Weights of a small transformer language model.
Architecture: no biases in attention or MLP, tied embeddings.
Each number is 128 + 24 x the weight over its row's rms, rounded and kept within 0 to 255. Layers, rows and columns count from 0. The size above them is the row's rms in percent of the matrix's.

# layer 9 attention value, 160x160, rms 0.0548, rows 53-56, columns 0-159
size [105 105 101 117]
[[148 172 128 148 112  98 149 179  87 138  95  97 110 134 121 137 126 141 181 140  93 123 117 138 112 122 115 159 128  44 123 117 154 135 131 123 131  86 132 123 133 116 156 121 153 139 139 141 113 147 114 115 125 131 119 125 151 136 162 110 148 151 145 154 149 135  99  98 123 118 134 141 138 185 160 126 141  84  99  70 107 142 129 101 132 123 130 115 127 119 148 122 134 129  98 162 140 118 116 156 150  85  90 145 177 164 167 155  93 124 131 119  91 130 135 118 169  94  88 136 153 138 143 167 165 149 133 108  88 137 142 131  96 165 107 116 144 111 149 158 140  83  75 115 154 127 136 151 125 138 149 155 141 102 142 165 149 111 132 134]
 [103 103 117 113 150  98 108 165 132 146 100 131 116  69 140 130 113 127 133 151 177 118 155 117 123 112 136  98 159 129  85 124 129 123 106 119 156 100 114  98 115 153 106 155 143 181 133 129 153 152 129 164 104 102 108 147  93  94 104 134 134 177 112 150 152 127 127 131 158 155 116 120 126 144 119 148 134 109 148 125 133  87 116 159 112 141  99 107 116 126  99 137 117 104 139 187 176 142 131  89 128 118 138 144 137 138 143 139 171 140 138  97 100  97 157 153 109 140  85 109 135 132 126 150 108 152 109 132 133 138 118  87 100 139 157 124 102 134 189 109 112  73  81 122 146 164 115 157  67 144  98 141 159 119 135 126 132 183 118 122]
 [118 117 136 111 164 158 103 159 127 143 123 116 131 127 153 132 134 122 166  78 156 150 145 102 138  85 150 110 126  83 119 123 162 138 137 108 132 146 123  80 140 114 107 126 131 133 149 122 108 124 126 119 162 127 134 115 144  98  98 139 166 122 140 162 105 121 161  92 120 128 106 148 144 126 112 119 164 110  80 131  97 147 145 125 127 127  97 130 101 137 156 140 113 137 151 179 145 154 129 125 159  67  49 188 137 100 132 105 105 176 182 137 149 143 124 133 130 117  84 125 153 131 158 147 139  99 111 163 146 163 135 129  93 144 139 171 165 122 152 182 148 138 129 103 112 159 153 159 131 138 134 129 116 145  96 126 127  93 113 135]
 [ 65 117 123  97 131 136 145 134 102  98 199 107 176 144 165 105  80 113 123 109 119 144  84 114 124 124 116 144 106 101 122  78 159 149 139 122 117  87 140 131 132 113 109 146 156 132 139 125 136 132 124 144 109 116 123 155 119 102 117 113 160 101 110 145 123 129 136 158 123 152  89 132 135 111  95 143 133 112 159 130 140 119 115 124 121 138 134 125 126 136  92  93  75 131 142 150 153 125 152 108 164  60 136 144 134 114  95 127 114 118 148 115 135 103  91 163 127 145 122 152 162 144  80 114 134 133 119 182 125 114 126 133  89 128 112 111 155 119 149 144 115  89 116 127 153 190 105 105 111  97 188 113 146 118  96  87 155  97 129 142]]
# layer 9 attention output (transposed), 160x160, rms 0.128, rows 53-56, columns 0-159
size [113 106 105 115]
[[115  83 121 141 139 141 137  97 170 128 152 155 140 160 115  74 114  72 115 120 151 121 128 105 137 152 114  94 131 187 105  91 131 135 128 102  90 113 127 137 116 132 113 145 126 110 115 134 164 121 123 105 102 109 140 166 104  87 108 110 107 112 151 157 161 130 119 177 117 132 133 161 136 133 128 171 140 124 146  87 204 150  85 100 124 126 116 142 107 117 134 110 110 114 136 154 115 104 141  95 110 160 171 129 116  95 108 103 121 147 129 125 156 110 121 176 140 132 191 124 156 140 142 117  83 107 129 113 140 137  75 123 174 133 147 139 103 118 138 115 140 181 134 155 109 142 143  91 138 131 110 138 115 127 147 140 144 143 157  97]
 [119 142 135 127 149 138 136 100  86 111 114 118 164 201 131 116  77 133 106 116 125 142  91 120 162 133 117 176 158  85 143 149 126 135 129 132 129 128 130 117 162 134 135  97 128  97 102 193 120 110 182  97 129 108 165 147 135 151 145 129  92 109 143  80  64 130 127  95 124 140 175 184  89 129 137 115  97 167 137 151 118 150 109 108 152 141 111 160 124 119 123 127 144 122 114 172 137 106 142 108 128 148 134 115 154 134 115 147 118 107 108 148 125 162 104 104 141  92 132 159 155 114 124 131 120 111 130 132 136 144 138 137 125  99 128 151 142 100  82 122 139 207 142 111 119 143 151  79 137 127 119 111 112 151 106 130 119 104 122 110]
 [137 126 103 185 132 124 134  94 147  84 137 107 129 157 135 121 105 137 142 101 139 109 104 120 145 136 138 149 145 109 112  96 121 175 118 137 108  93 138 120 130 165 118 133 128 101 131 124 158 129 101 165 126 142 139 106 142 123 148 103 116 106 150 143  95 140 103 148 147 148 181 179  66 164 124 163 126 145 171 115 155 104  82 132 128 137 102 128 124 118 141 125  93 142 151 147 115  75 116 136 125 227 164 138 134 125 106 100 124 153  83 137 125 121 116 124 136  79 140 166 127 102 112 122 152 129 131  91 114 140 101 106 161  83  91 118 114 121 146 101 129 155 135 113 135 149 130  90 154 107 123 142 130 163 118 151 121 166 115 137]
 [119 155 140 164 154 113 117 115 154  94  98 146  97 167 137 150 157 117 154 102 127 115 143 125 127 115 136 136 157 118 120 113 130 137 113 115 100 129 138 117 103 149 119 108 103 116 117 122 131 124 131  82 151 139 139  88 129 134 163  91 141 119 115 125  91 107 107  86 137 107 202 163 140 130 102 129 119 138 155 165 190 162  57 143 133 110  97 138 143 124 122 120 118 162 137 129 135  89  98 149 100 204 104 138 122 113 121 114 167 102  97 111 104 125 168 103 135  91 124 148  94 153 149 141  97 125 138 115 131 140 120 109 145 118 146 114 122 110 127 100 136 155 136 117  99 148 170 175 151 135  70 142 132 144 120 150 172 161 115 128]]